Part of a small language model's weights: vocabulary 15678, 401M tokens.
Each number is 128 + 32 x the weight over its row's rms, rounded and kept within 0 to 255. Layers, rows and columns count from 0. Numbers have three digits each. The size before them is the row's rms in percent of the matrix's.

# layer 8 MLP down (transposed), 1792x448, rms 0.129, rows 1117-1179, columns 0-111
071:101115101109131112096139140138092171163114074102106082126077144152118158114078118156107102152120122080165107129081113138175069156104123094152086119117106087131185156134083131088088107083150153077086115139152113150114229108109122123185166151102148075140201116179066138108102168095124060114103119108079092141114101087178164156166177111194
104:142149085170096115160105141100138125134109107132107094147140165141111094189129147149058160125115115127126093202151147130149094128145142113059111143107107099144190165159172130089222100156146137111149162102189098100132148173153179056141088154165135140068099169083099156121088125145099111079121111106129117122139123075138077096218069105125
113:070139125159103149155113103083178177146138119144121155068094047186101152115087147117155119141136163097131079139106120127110099134104128090095111110174104109113086072050086109130131098158094160141127159160150139071072082130116049193133141177077131096149149115164086114132124097134147135153115071096139147092181150169114088134151133155211
089:204082107139147174103161124060095155136142128142128213185109162081173175138095154116108145106104152082143121087164115100143096134106170091157144080143131160143093084124111149125131168146134112086154137078122117132148096117134159101183122133145063187118053147133140088108108110134169130186116133139169085127138149138124165098155102124140
071:114153135087167146131135136128149193139118140095158095192096074172128122132188112148111096137090082164077095084123169123110148104113122140101115083149106121150074162108163110120179098101134116131154098119130155137121108085124131107155150130170113128078080122115110153133059082105148121172025149152085062108109151210076168082107114133132
097:142154114152102137130116149124064053064133169116087160072111087157118133151106140150119201150141067189150125147171148146125128132105157108084110117132124150112183107161144117139160119147171134140084096117115130123122098097152110105089110119167144130134154152167122122144145141158128108089040120137131133134120141095138129225116134167138
115:116119121123143132124083084147130177085134066171099137115149085135142071173119117141146124126142159164130124167187086059089150137176133135122098146145108090103178105090134154137045172155099132152175120082073069172163170113145140053100104170086190087105108135155083145171163132078095099110119165097126111103075138114103170126144133153080
088:132170190113081122142155153047115126110134110066132145152156144144176115108146100102100132135151130146120067099153082106068146142122087148146166091213171110152113152109092164115101158143093161117121106185139161087120195075084112089087193132145081136068131098108114120122130168059123188092092193178103124121148097191100135145150046118155
113:124124121100142136154113148147163120057078158103113115194132140154100149091113125127170124149153104077123138106138175101167164167058133107153096163125132146150152129119111193092081120099097100127107102167090084140147114121182132139108128121110179108161089133150111109154132107211104167138113125176088087086200144073173134132094150134148
086:104138169129150153138120115119118173152124102192108099095164102166122143126135084079143123081120080185116127054077222142121081126170094084138147148134119056143154115084117130144159123146075186158151114124105091111138118146093118160104110099093161137109146099123147153126081107154117106149120145161094156125175080100169187136120116137150
125:086064129128139102105166128123118113128135139171126099146043159134122063115148101222076089187123121159109122099165092112158167103159141154137193130115159161160086151143122102102138105171113138091119146104147150153139173080151107173148147154092141111126154099175154094110071137115145110139156134124162103110085148119128124110162135157088
104:109097124108194177093146074181140145150087121057119192024161102093131151124123144168104118133112157046156123148113160084112154091136166083137133150087119128107157197120115185196106130153087095115122138111138174103121090112117140098106103177148100131128148076115133115140143134129075175158206141131113110147142131130163150082132222157128
101:171116158116121129139240086087073113124081104119130112107089089162077134195132163088113138156123053078135134135174093145158069158194087124167198102128140146173129136136171101062217156128099111149121076103098110158120110134157203140168120134153135155108165145168177136100109102120121155094119096073124140110171115120143100151099193122120
107:145113162107134155146150059080099146130084123151048193124154129131138161164143078143120173128144145142148128124165105141143085152125200118111136118107101176157157232101173157188073145174082205078144140062178125127119092133099143163101175105123133114167127152100079175105117114106163123080092135120175175140133130110109150124189115166119
111:126134083126155183124154139125144118154109163108148119114168057211144116209059201103142109118122167146145111100182150157115091124210103153153138150139101113164159161073103131125139163151129069128133130102166123124159108133119121125136090077091108149111139155165144114125137148132191144060188101188154174178170085172129136152108076108130
118:139138135139129107144119164071178152120116130099091178133205184139106123135115156090105152133145139112162104139138057126094143122121116077147115127121100107164082114112086122096154145141100097166134163063131129133160091129111068100160190157101165155158072155143117097177085109170124061128117082099132138111115117112097166143145151089078
105:119089126148144113107125192148144085110064151147152089157125099157132162118158075124120143121191176124134102131105149130122168139100110113093121145070112118134115114131149098156159119144170126125134149169140138102086031140151127116100068159083146148178083085133071124057192155102128166069138128108175160125139174050112101156156128139062
102:137118069140088158153125130188118186152124081123071178104092136100116046125096100129124116070115147111148164149152145112134109177111100105205090168193160129119134127161076126126141125089064180098102183138147179163115058102152132166146049148155140126114124105122143157129083165111220105109177129129055130107158087112090129133179111135152
118:132147198138135105044170079158094089134073092123150157154191118203174144183167112125153142098062182195154133122153173145078077109114111145096189094118159106127097121090114152142111077142165092123211130168083176171191134104156127127115132180103142117124103164107183149102124118101133127156078114175114144122171185094116142130088069182129
109:047110129095130090120196143109138129181141090156151085138063113093131112149134142129186129163107113167089092171116153167151145132105143096185158140138127059129154161156140125111115144070129102139181154111131186097089151088121094134128146124102131145131184191136118108111126135132201131154128072163171148083146133105120113151122139155182
112:133113084140122085157117133130132123139150158135095149138131171099122131150076124109149104181075185175124129159132174113097161124147140116097135118159149070126112166129156160137159112078076141053145143093128147161189120077111119151113150104109161149152116162139216095055122161081159214139041158074152100100136143141061149098135147166073
093:114098104127144160167120107099122168132108128103102113125146163137162128082096133173132109133148070128101137150160091120146128075097091093216141102122188071132169026112094096099069152114165098139146151163148207102147134172143139182144104058121086142137131078116066147149089136123142143156129107215154125187087147141130027114097143101082
100:108173143144096138084128148153096087177153109152101131143095095142083130085074137152088141087071158141147120107149100099084079140134136167133122132150109205133198124079172097090149150140155114131186121081136148096147137132125163094159113193097074140107174170189169064146115133198101173141161115087158108133128165077110155099139151140126
101:152147175115161091119131137166072140030110139179157118063112088157150136093110103108133202113163121222108119117129145127167130163112119118117081108124118149072170089092142138211087073130078124197118151135118186108085123113088121125169145157096144106218121133135124089119152084125110107183094118128177131085173090089078160203175100135161
110:074072110116195097072087142169111087152143086140143113136126150162136085103132080168125086097149142131127143124098172115179146102145091157117157106096153094128132050116136146137125129151145103183110128151134136135117140106112114089099104111162136102143147155106122079186198129154138147129109156118092136125158184151102200182135118180166
067:144100124146137162116126117157148095125136118123132057073088174133121184201096129136126098115137178115157153157116108142136121100109123152117153135101086159133140089142124137127061134096120113122107119110121093139095193158076135101109134085153106135089071102141146168065069083100136153116138077141142132134085111190119137108148126162128
111:133065221096164164129122139124179077190132111113122092152096103109128118133086167135104068065089114062120080152095072131130115111138166187136170089106104105147125194116124132108118114137148129134107149112096161118133102179115103196136116075137110114092184096149163125085108128172093096146155150130166122147150112165109116117098117117167
111:128117099132134091162125147145135053142193124082170147118138121056132144101109125146118093126210133148136059145075135097171113138159159164132082123127158134135154071083097130115148136141158170052110043149143094165105151129184113107172113124119135086140181080106076128120112129141118119107084122086117089110161109072153146175153128197121
089:116095135150143144119144176096130104082118127112102116145123141093113145133112171172111195151092079152144110129141159112138109121106134060112141135094136131099102184129128142176159117147125134133132172167080128078121150099151170206124116104117180160062078124131159166135113077023106131074110150137200147121122087139121090165145137152147
106:151194162083122142119125161147134049172128079118072106105121140099153101144114084152159160139123130179155134165169108166138137102148165109100098138082113129097107136128143143111176107112110171131087057136109142119133198168104122159129173103191101066181082091166114090102069116180150159146132104175187121138159160148194127116112100072138
100:151160141123111079058097167159207133121166126111122169176128078125132127115127136080148116139115156193073164164151080132124133093144119164087143113160181123180096122083151150071152189173190157109160113134149193097051126132059128107150118108116144145178104119158153153118164093123099136131113119160099173070102098138131126120124078144186
101:086082137102113113100105058094107147065176128081167120140119138116144093128141158139143142089117080136163123047130143123113114095137093159168109191143117139107093143146122149117113139151158137122142102194137091125125197047145127054175166156165139156062150082111173147178103141138109151125178174116207153041124097156157160156117074119147
141:131066156083147117133133179161139141116123154151148140080157125155091083110141136092147096109140095128111135134126150130181080155113141125120188143169105123131124169151163102145105149145086149138101082109172138147119133139135074111117109131119115131090173095137138121115175137135110107100116083167095137130179189132149108139103150149142
100:152082097099166147136136100113084112120132054155107113171108166036151146097099121148130131119140148101151148190132185096126139168108178142172063155128123138108100182077157120111091176143126166061119160151172105135132072125086078178057072061122164110149119073115122151118090107120143164133153117126121164124094087187151152164147113120032
104:096146153133143091099165105105131098142140119148086136144161148083087129142094070085120055101137141098166117171098095099129110099131133121120123128195134105192124091093117113138111138123127125074130123116112094138118135099147170144153148145105142117161153124165192099126149189140092131096153123145115117075143109114119126095124156095094
075:153156123179088174127140130112142180096164097114126111125132145110164169124114105085129155128179162109107205074116125084082138129151117065142087112107121210151132147129184157169111125138083083155134123082085128144135152097108174176073143130140126169123114149188175111128167106138110123121158125112127128178091122138095073130122143105142
119:114194119168158111132078175174141101123183142094111156126189139125125109166167121107118134088117105127113159177163107141166143159080119135115098095109057158110113130089120150149092150119165132113161132147129115123093093162187123078120121143108158125168065122114161148157173119157158197156083149106111122084124158164096113135161108157091
090:121111163186145158139120132128149124144123091130160098223078150072122098129161118162142117112050069138102088115127161177139142132130120157155113204148104058156112136075172159101205042126137160118121128084132132117090111153078121126157151146106127125081166082125165128180134075162162111107107081162087129144090132118141170080108127122167
105:115135151168123144147173102110133070142116113128160184132075117096175131117145179164122112099156139130212121083074134114097145156130119121191115119080131105142126139125161091110105125102041203095126186122133129106101053120102167101166114206158142135146145174135120159091108099097176123170111148143106070134160177199109122123160143138076
124:132075146139126170120114132101149171168088138112141160165128125116153091124182120073179167126092159147126142090145174132092096138111145111120180121123144156152147104123115065129119113131156138117132059127132150104097255136103097101158160146115123107124147061128127080105108161088146134153149112158119142089129157110119106171143204121104
108:144119120057120191113097122092119061157145095121122089137129143172126100123088142161174079153127132163147119139130186167118150126089091168179096072169126091122124078116150102143186102126134101136169118162107144173194062154094090128150101160130180070173130115211144162139150144124173104128157083118132084174094128184149151118160096135146
104:170083154114150095077120100085102105152092120149085114112108168105071160162155093086091132104121130094189175114197145136154057104113140146156134150113093154223147125141121135092193184162128112146117105121058175135069154138136114086084136089172142120185120189170102108077130151124070139107166191090106109169073092099163141197117110170154
095:080165165134181138159119121154104129128153174138126130165089191133130122108089107168186102159155101188114132129113125139162167173098132118112116117148124088133157158131129105093141097099095150096056079092079080124094125104098111087104153149043144132112112098175140106175143091112107126123076162146193111071119146111085123144023120139072
102:110104159143117156119151147146151136086150113118093188072063148075137099097176112155161065067095163108138142125124138146156123128087177082170097117165112166096100084090104125076158140103053051112130134145143100133160162071059116147099041118115103169140141109102102106099089107172153061203170097128101167083151133174156140109169105171123
104:111110103098077146128228136130052118134143129101166131091119165072143120136074164130127152138118127137172120156180154109097102116189144157142097119145120127077109156136115125122126110162149122186154196096143145122133058156097147132137090140122135218153068188130119131102169137128171094125122133160044159117113122114083129135176120082118
102:106144168157138070117082180115096161090123142163133165116149135107138048081132186070160175143139151121094159110119158128143206122157146185111167170103128091110174131134128125089131112132118160115166115188175078179155180130106134113149099132138134093157097140120139121042172147148120158146120086134093099184150151126134168100114202095132
081:174160073143103158205102107109146167091092089128060123178154130101155138089080158132156169149095174092106142083149087096139133091116101115125183101100235160119131109130062125129054123115140097128155060159145108176129101118087126168099128138117094118111118081132122079141167128125129109115119127128149118088101085178100241130171130087137
065:167124113152142125076134131185124065125121133152087069151146062190097118149146133145162114108083114125132154168135125133139105140153115122118095135173173139142105084153110156131121127137126106131068123137147124113114155133114096154125070116086171031068148112108140201121101132072097129131113122144128124109117126118092091129154102177088
069:092136155142126099094073146087143103123161133117176133094134149171102132136121111148163133130165078121175119057179171140096045173146163192131126153210030180110127166120113157110144108113164128177117153128151139159158122117155042160171159104150094114081084156144124150127111140117144161094148098179099168131101044191166143157070153133132
076:074091111135140193113170102108127074155156108111117143163200063066098148109096153122159133124183088156145155121130136119140138125058109155155114128141106120117099103149114159080121126120083113115158091170169146085127058155135132148092133145142142181162162074089141113147167123078167159136106082097184127128119123126123172132141143152087
139:091166106156115147145144163205085111118169070169166164126138076123125098136194179139114149155128144129141161136156126143158057137118191128125167098165079061103156074138150113118155065124173152129135136137183148125145107140111080125160140098143127181125130148148140102125182142052130102105125134179152151127143135123126136117146182127090
079:159114126154068166195149131152170119142167115124135148126141114103107175102110155105177138130158157092144140062087138118174170129169133054101097154102084176088140174122202183095105239176102115135149120146171134099085133094145159197106155158134106194075145145169206155171178157124128142167120115105159127137102105187154084101128156174135
099:122114115143116135124156082166113148153092093135152197133104072135142143156073113137152149105153172132145122159112131117115170152095131057114108125125096148153169115116141099111179107108092116136165106098121081131114194108066081174166162138188134150098139139101112122123089119150140097101129136169095091081125063168097148102184199143095
087:128169155128171136136097167132147129113146172124167135148119123092110184104118047090137095089144135165148128063149136140153125077168124136185102106198109133133130159099101174134134145151112149124170136131150140116094133164125100063119100076154121137104137148072135149098103167069197155075076147108140127017048101140112133174093123175098
122:150106151076146162149131153098138139114115153135112159109186174118090080143077101119060090149123123125159158141127120113170157186090152176180119085083073197143166073112119107098089101129103101176132133125075068082091136147102109132150115111089151140141142052152150146113052144184133122194139116154111139064148121139161177131108116126140
124:151124093138180149152172187124102102112076113091111106152195164072140140094111114145135109145161126088155086149089142182068107163111110133137125093166113123088138153098114166088092112121107073094042114102095153179132227094199118110159108149168104180103109119124153215115152113109126150091186126090121097189117179162088110140139176143119
101:104086206091160110048153094147101132117084148104155115123175111081134101057113118117162090113129132121155111122144141100089109138174160124126156094165116121215111100135090168119155138113134051126145125137170222128108081148126169126137095121174165125092061139145165147114154110161137122149124134117151151095139072120065112118095109143170
117:141157129165127114148133146144107131106134163114174186140123091121121121143098095090205080136142085146161085142139117087078086102200165134080094128192113141115166072105138135065119144082122160124196112156167148181148138133100108118107134133156115126075080101137090115138146118108124120139149101119152099170098156111115159170122136096070
078:193130119110158135174169141157164161065095141100096101148146125102139170153116116127109186153144220142100140105107082171108145096112083087125108148065103165128123079151177165136132113154119103178123126049165157142140150094110150128125138113169121166155066129129164094154125109111139128078105133050156141112088071107096099064115099109091
094:159115084140087124087081174167144113162129081099129127026071178124146149190106118062121054189106120118123139122113136126128093132145102139168106109084126199190166127152128112207135160174147117080137134128165120147152155130132167128158104060127116144095079111087166174123099108127122108129091096134088165136111141162148115176105059117107
109:067255145157115102111139144186128148094165075079124141101132092072148126095128153133130086145131118131141093146141124163126157062158165155126148106133110076051147138108142080160141138107149105103139156117155180110133093118125130111129108103133119109156083144115093176151121078139079179187157130168052119121121140134105099112149118117118
118:135177154115132120102104159113110079124112131189153136126184102140185157098135114124151123108192125081125106126075142076167103133104153132133167095115098144091084142107116108164125116119120194170157145134124151087153045098141103112123139123136111075114102065075095198142145098167132153128168168141137090184156106134134133125139120102088
083:076112123091152130115167155112114138091130135112169134165096136117081106146107149151210178138086137124110066116058160139155181102100192099096136151138090089125149125164124133066099149149136108136073138170158095128174136140166174128117130128123136151118151150120109176111130125047133171118147144063030116180120197109101097110081123163147
# layer 8 MLP up, 1792x448, rms 0.0852, rows 1118-1179, columns 0-111
112:164128137147160095145121157175152130145113087136153083105107157147122079074137156085117189121161159154117115112103128130158130122143115098115090179129068092188110164138146188176140091153112128116139179042071120093102187207147091210152131144143152156128159162105154154133153097128065166203143097181136132127139186125124176120166098064197
113:135127136113106083107128113145098102132145095131147103077137114145135156075137141140095098112144131143132120121097124075165102136133170130153135124213130098147107143153153088163133132105119148077115149141118164111188108115160125015126125082130104158197066102129136169136133106148144119101160166127164172120107144198155107122161158102134
089:123099122103162143094168148140192135103112183083108166108092157079101088156141033090123169133092129099142119082136070158109083113117149153070143184104191124106161110178137091171153159099096123191093122178145126113181168183065133097078111128145167080150112123092131162173102123158092072151117094160097092080128123141100097122208144098078
075:063078138087153147144132127137160111124050121156119133152170139133156136110159114152098169105068118195177115153131125125159144186113101088141151150107241140075128128058173129117096097154110169113143136137125100151155120194114133117133050135153121089160122144062137103114102150087063121054136120141164119060162143127136112065141156093134
097:028107191153154156133115088119117126090139069095141093139135150120115152040097205160106114125137069171128072121123212092135131099109124159156114109137136153082112096102097144162128131158105114193097126085140160115078099116149128113098150130047148169122061180161118133073045159117115154072159132164108168129168120146139078131108074159090
107:097129132101135158175150103136067085139134107104144151146154149153145198129116158111157106125092110092161079138128158154158131081156120108112139127119106136049127120194150104095138104142202074180131137134131119180130094139090109108078177107121072147137184168147094117120195084119091149115126145161092220184140170153154188195099102147140
090:146114114117112114082173129115144124155124176133145149119204134114125106172135126085098135108136123057089032088168122160134174121076183178116086150087175117074108144092097181127122093161084147185168083119074114137112111082140161130149184058134114083098107122187061160169136131075094142103134106104119140114117166109100146106120120170110
104:097097074096098138150132129101162170066130091106152153083058091170107191073113113149145145132104141121167146063137134131118121120132066107183172087154153192180132136095070148119163166119144162092106115131138128100155138099142122140131114070183070183072125192102174160134171122136084099127134150157151113096095101126139127071133121121228
092:156165099128137079128047117176108089102200073141119110135158168115137124167137117171147181187103130097137135171123117188142136124121122067143157160110140138159061101099155156157150201139121128165062109147146097156146076144126121128207109077080153140099136092118143124154140132153138100127109075113136139094114137157149088060144139155150
125:102150104118136113116116106112093122182124093129072212143186180127119095105122139163065141152134076095175093142140160141086083165139158109105178171189145102153116125123130131129179118105168141131174092092147118060133139148153123099142105108120124171106176158115180116080095130114112217132227102121127102095155091134134144136102188104138
101:127174127134183156147120103126101133163136093097148127108129199096152126085130119106135162132144138106117134111129118155147128129136172125106112146150119126116140170105113204149144171123134084132138146114085126110099096144107189232135127098103150110192114163183084148131120134150107149109078128133155109069138104089146108125123093128121
105:177123125131147143175078117113125110117166128104114096110167118121121109172110148107097076119105054149138165124128129091159148118153080116100121093149123069118122124124135084089152081068169143159065146075081098195144162194101112098164110114151181105144042102097133116150166093144174120202140098115143203141115132100132176122176109134096
100:105117157146161062093067099099115057139134112124188179093117156146115114142112130135093150149190074170073151089174130125094143099079132137189158115119095083068156127102096148150131133079200144167150158091159115110157113085080138152129151093156131122109114192143116095156129108109122087039096150124135157091106165126085135088099125142162
098:091132152113162218124087119108149072066142102117056108120161159103082138121112192146105105163147190106155109143077124172136117175098099128138095098226185128123125151145095096146093183173086094164116098150187126106138091113145161155158137126098115149149089119070141108084134067181224190138098130165092114120097149122088125118156175156129
107:130109120154164049178171098101158138136121172120143116137198121078095134187049088129134106123132098106120097094106144177149131154063096086137081124131167148121144127137111093062164109089147118166151160152124075082128120143142143115103146107135128176162119180117067130117110155143102101082078173136139164140146106181143117105100129138123
099:148178142106175077153073068107116146119174159163115138092134135137136112129122113128100152123122130085170144113099110117095142101110170107145151133193079184132158134088112121135161137123133154185112213096087100092147108129110096142159096143123163148084172145110124090147079084093135135173109146123106165113102164145170150089149192107122
106:087160153104119087125134123117064126131106118155152128077142139144106131164138111088123132101154176139143136168074119186053100120079109067188104107108110135049163121124121149130028123168102103132110144109059138146163165060120118121197081140102146128129158114102137124144153124135145117050088142155079115110146129116141177116128139106114
118:118131141144070105098116103166090116114135144128101148133212134172119127148141149120139115145039170174173150090161128168194106169138111236117121137121093152154123089112145146087120134144141120144147132099131120123154104104109157175155120153151106028117119131139129122152097140178126084163107099152123124084070195119157140114108152139142
101:115143139133123119174139168119150066132159080126111174143105104132111197159080089146097138169125122137148136123151131149102098097117120101132125066129108162120103133104123157168041106177174107094168093087105100135124103114093101201110158213150159198127161163087102161118072045129116105119142160172161167107131135116122125092191126123139
113:157106169144088112129106094131051103124125075118189141159136105076182190113121099100105130132163148146137161106152094133162054127141139178100155085126125125132140148110107161127142127120130083071146128127151124159135141070145155149059103083075176139137155115140150128094094184141094088174116118057129094127124156162117118197112175119157
098:125195158170160096166123165095126085153100095136109168135077176090127132103174114075115134150124117156090093130134164144140144189094129174102151134141189136134132171027167158120175145136073107141122120115119068097139101147109098099034088133082155121159112134113094148178121095146139157160146128063151105130138057150128211088098159135160
103:176112124157129144102175169096142045094124158138070128130143137107128153124107089140108157133116127151128060094124117135096162127157104115102134062114157175121147122153191102129116115074109119139143113098134066087134062205158159132068066183124117108139200152165113150191119131194139160141154145162123149124134155077169149153100124179120
096:141083144109153136175160123183091122111171156189104132110058169163131157075123123135133081209118135121141144148137097160134148067121079113159155143183110148152140154076136190152169142145137111175143174084111125108067135115096148151177092171076100106111167154106090165148177204204103078155133124152162168066080130127122189088131140118113
105:172126097153141121124076057220144133219201206120131102081064157168116122193085089126145132088160100109091088156108137131106110116161118171116137120175082029136160069095141151145112120151088145165179111103063130135102108090138170093081083162154166091104176154054148158150227188141155163144098125138107109152147135129126094134066117137135
071:086188097086076139136135143171096160147087107083162133104129127132141084088105152187143115056136094096144117081126151182120214165120114034141160182141119144138111109077103122137138154100152080105181118152136139119090113138126046142110097118121152130164102066075112146142116039129156084127164160134135129162137107084172090099114089184109
110:192172150136169132124183178073144116085122081078164080047106115120092148114197065114136094120135075132088085117116162129134136150129116108166161137155138107121124145118104093130038148119149133099072169088085143097139175177116160215118140084118053078093136125147183182148077115134160142121111117168148098127153106137176111019099145096153
113:165109117133098135148157142158101089172161100039065142129063107191175132110106143181154180099175134131104084119088180133095137090149110157128115145186095126054118093109133185128108072121175144115091133141153168104209126138131100129186178121123148175078134125131169090125120135129157134094135154072113109139110124101153109090182105144156
088:091136151127139075161111134162127182105134211172115162132173091106126133115170080108127129156186141137142164181104145144164141065130135168147131160154133101108111103068181125179099145109135138177097155179157129140107119134150147088103155167083095144077139139146057068158114191153089131162143107105093137100150119130146124195161124105130
103:081133087184129086090123160118180134121144113084145159140096121153089149145125171142144136150116145097138143170133072182115118133089097161139130101154148148130119144098056118062164118107122149132143132080186058130138116119133166157165160205141172120124184090123160117210094137120081103123071148145130173177137166157139081148095187110110
110:190145177124186165121116141117126121175145087130144133144142164157126194109173074069096156124086150177116188141133143146056133147168139154086082096149093112155131091108189074102109109116111097108172122132124150105130085105177130120143096070128154193125133135148157159173129132140128107225161186142155166114133169153171063143127086142092
105:040117144108163148131134108109147121106093105108143113181136119180116171154123131113148162118054175113106097140091114146095181111146061051141091132125188100109108103126088106097093094095162215132133162149120141142113161185112130135117198125147164138119122091148138126195070125135144075130149160163093106120167106054110169118080077104103
115:146120170149097107077116106085061187088141065167135096124119116076116130111081073154144134133130118112131118117168137157078148122204112140104081151134071117131137066126064124103130105051095099165148142183054152109137084111128122204151161183113161064141119133091148116125097100169107082157156152150081147097100149143114182143145109133125
099:155141122109071150107075160158157102118149106167133092139113154157153156089130141130153148208134145099151109130135166116134127127093074128124133087142135165085094152103156086130143088127055109129168118110078092117079071115137134168166140126152142099068159148128156094119084105147142142161101111110207124124156197171117110174175098128119
110:080115091109148139124096141103175132082161134104156135173149143157107118083197173141127126116151127141137085186105130064055044052192095163155179135104146125119153143138099055141127143107144148068135149124130159125224113093160134109149136119178113103098104158124210120109156132108091151046130099107083095127167136103133151134138127099151
090:144091057182122081105076097153138140160132155080110110080139143123074071105164117126128100151141101100122077187134118108135139100098136180180107141126077116125145164091183053129105110175160139125174073072014129111162141134134148148183154131127152157081140127137109154139087161160142118144135124103201146083166092148140204218095132117097
119:188073118108180086129132124134137090109139199136189096104099159092103126173166205110127123096106168135125152099124114088083128124134105118104171074111149123216156161163134105115122186124084164103110145101094168110178108094149051118139190094181159135167174132184139148148150107120127073122142166165155126098130101127088124145152152140118
100:155118098088132114099101140182110136154098124104101158116124092197091106129153099182056120094133118145136116133177071093140126109126138103177161134115170165128143125116158157127156173139154112160119158170112139144136140153171145172158145119117144149140140190078141060096157109111099176155053179111068157079099136141110112157173122168112
100:050148079125109140127115180137126066123114153121134144194111152106092119115128129117101124107094130095077153106137085117133140093164160186125133143125207107080145156155152139157143117095079064163113109125122142149084180110126144118154086087134110141192036122119103143129156138128144121191125137100088092149107172126126153093172102116049
111:061156097150152110082064180108135099111130156164076091119113102097102165067143124138134104159119079080066131113131116106109148102111071148134091105152099159072119082187064138153101095114141135110187096126118069122142211134146076215157141139139180100124155122110158123078138142169025087095062142131142104138166113183107072094142124113124
096:129109107088169153138090123111132151116167159120120168109123114137131107137055130119149093139182145066102161129158130095117134104116125179173141186141124129150116104092128175154150095165123109097155109092182161078120130143200076181112104120149116121123136171133144101061148128120138107133111060107121063108193137132120108145121120098104
105:210168109170110168114126161105151109116106114132135137168167128056099082159132154161181199147150183123128104164145114090096104089144123113131166157116150153139174134069145160128152114122126165107153127122133096082118051116159127146154052134108124112129145086126073137059145156140160158192123051000149067094153137137046141116128111143149
099:118122184083103061085153116114197137167156090092159114102054139172159163165178094158131141120067102080149163092102111145099177075141150112116130095153101136150093098139137142146163173082096098169211142114150111109145115094153138186188117144166126108108096157062113136080146143081168060164163147150118105173108064145106116110154132126184
096:099115073188159122109122161076149154159115146061155183139127181047066133076100109172118215118139124145103157132129140130093155165183122150097143135176096151120141037135112124138135127144126106121137189111146134135145144198114066166159098075144166179075124126096078147150107106071174094081129103197142108124129107138159133137106162109149
098:107118120104112197112185140101130119138090117088109169081141151116138096125137140094074106185112119079158104119153149098105177146160144149121100157165107092111149159167111131103070099133130136131102091179192120144054134096134174111116141156082141158158148159188183130105217127085120136131060178132126113149126155100116116182097118087115
104:095148126141153074137149082146095131183122167035128171080103145149096090090169152154136142132114108160123138077178145159137136116169168176144105072120124122161134080123181034110092115101182180130169169078168087209123120092137128079148090132136160138142096172115135096156126092123127128117142125100184127168090150142143130080098130113105
083:136136120106126149152127176115056135152146084096083180106027135079167063100117176109117111099139105099103120081149136112135038125107138126122210110105065179098144095099070128121116140144079126129127172090117167145114119145156170080127131145130161202202098070132162150182111180128156121113113151106164107124096110139124153074160076162087
067:178141125095169102100124114086121149176105112162165131137144120165074155119138110153097102129140135135140128185098129148101131157094081044119162125145171126142135152166122143158141157165112203095083093126094092163158087170143146151092153143080152183134101077196107134141113106109146183132085115159077176107185111197111040124132149118101
075:135134114110131130078157136116121147152113142148152136156116139162128174186082067103143110200186174155152151124137153152086130140148127143172139105137145106073120216127151178098164150171110202111128112126052147124097150086150152138152149142113166061132081093120090037141164165138139112127110144100121113144101097154184198127179156158132
072:154079100173102127115111086142075147090119106076095076144177111087097151131065106131169075203188124093119170138136086104154112152112188113135076117106133109165106095166103140151098156175203094136123103132172149078144094151111100104078121142186106134148130125127165157115089146117181157103113143127180085153098144124160114172215110096140
147:094135163156145102158091106131142106145134129115156111092216126156115147158154173151117189151097084100156123078147113167128144113228105128116109064146040156097117100098120150098180172124155116091124132138134104127096081125147113143137103130198069102135127164106152121161064055123089111130101160149101120090125144160139130164118121106148
088:101101125174128130125139150124149169136061118141127099099122091155137153170134162118136127140172097119194173086100167111101192136116112135124166159073144102104136142145131134186091126098123150144142080184049194124160124158126179134109139120116100161103139090156143163124180171114118182139130154107153127081119091111144179092117047115087
097:147124194176083136111110139126124147144127119132109148100123058137106118107104100120122197140176139126117081091124120163108063085087110195123104124125076094084145092175084126119149120063106136160112143095052120142187197143101109141099164144104100185094152101174177182144121104150101093115100149103127151147222117119087083080141127112100
094:129167130130084152089152163140114117117142084127150133125138081122136121091103108106094129107093130101087125125109065160158141095132122122162104125121127154049121181114103133100195102135088084130104162109141132106126083118082091062112113129107121104134120074199084109190135094169095100101129162095135091150104083067110143094177127124104
106:144167134117134134131086093130111120143076177149054132113107110162149156085085180145143067100101135149147142120146127172157155086121137143074173153166128077148173082136161121133141163113132100091151091174180111148207078113134146131120069171134131138190154127095047160092196100098139168108109128059151079117108164114098049138161107144093
118:131181122167094090112114068200098079102165136108166132168131135149179165079094100161062123129111104196075103112118158128062134187149137095161056098118099114098055091138131124131113165144099116188173143163093117134126187199211101122129046121130087132091129161105172090150162117140119114114113117077149129179171209137042120152141070102144
104:105203175085147092142125155189148134119134214177097170096149126100123141166167170105107087136189106106120118160094125120109119088167173120129150110131147096113125090097127206137106119141094109130174085130146170111126135138118094113095150112108118142137077187181122086157061129150137125158090117105120119138137114105157045092157117168098
117:097154219081055136142105109101138178159131102101217099141117152148139145123163116187110187143163126096100190108096100102119161101178145130100163157110109136116087082172135130120135073116134134156190142154101143153109123110120178154140100139104088144168112130147181105158138067148152139119136150075101109103205084163126181167156165078090
089:063121167104162144114176141098116129165125130115125161086145169118121130100112209175150146140128097097091084045109175095123102112106125108090126114116097069129121158157105153085129141067099097090091135139160092138096084111137164139105112158096154149129144062130146162114203176111150180156127114158132123134068119145157134096163096127122
091:161112123147111107133147125150082117107123143056062108164149092106188090101079149126055176125086150179120103130115092131148104156142151120070111057168158196137051102131124105167186096174123137108095134115135100101141102107132165100113167125122150147170192106112128131112141121136152132145132123172137176171105186092178174102091127213105
112:091108085168117161150118104163088114101086134162132118178139157090112102108095202152133137176090138154144081090163149164127128070158162161098180110127115126124135150123142163088174141158123158149118097118086117137165185120114124121101128119103166141131142129143158073232089166124061098121171135148160124123104096112058097182133091118109
112:072122135063145146104162109101148108116134149158173133098120127133126146123138054068133138148141104132093081101104179180091121134150126099167135140097126103139110083131124093112115188188136112114124154108090140062154117109143106149156097139113076100084110173128124163186081145088123131155198168142122116165142077185127104174117122113127
085:076089089083097108108127159133133150145104134155123143081088084102132152120107122102141148168149143057143110079107089136158113122146141145150151112119166172115124183084156125140131077101131105101100117154151096127118187137090138116135150131175142058158132096098052094068147150131176081153112100109072122047127123126107173136072153127090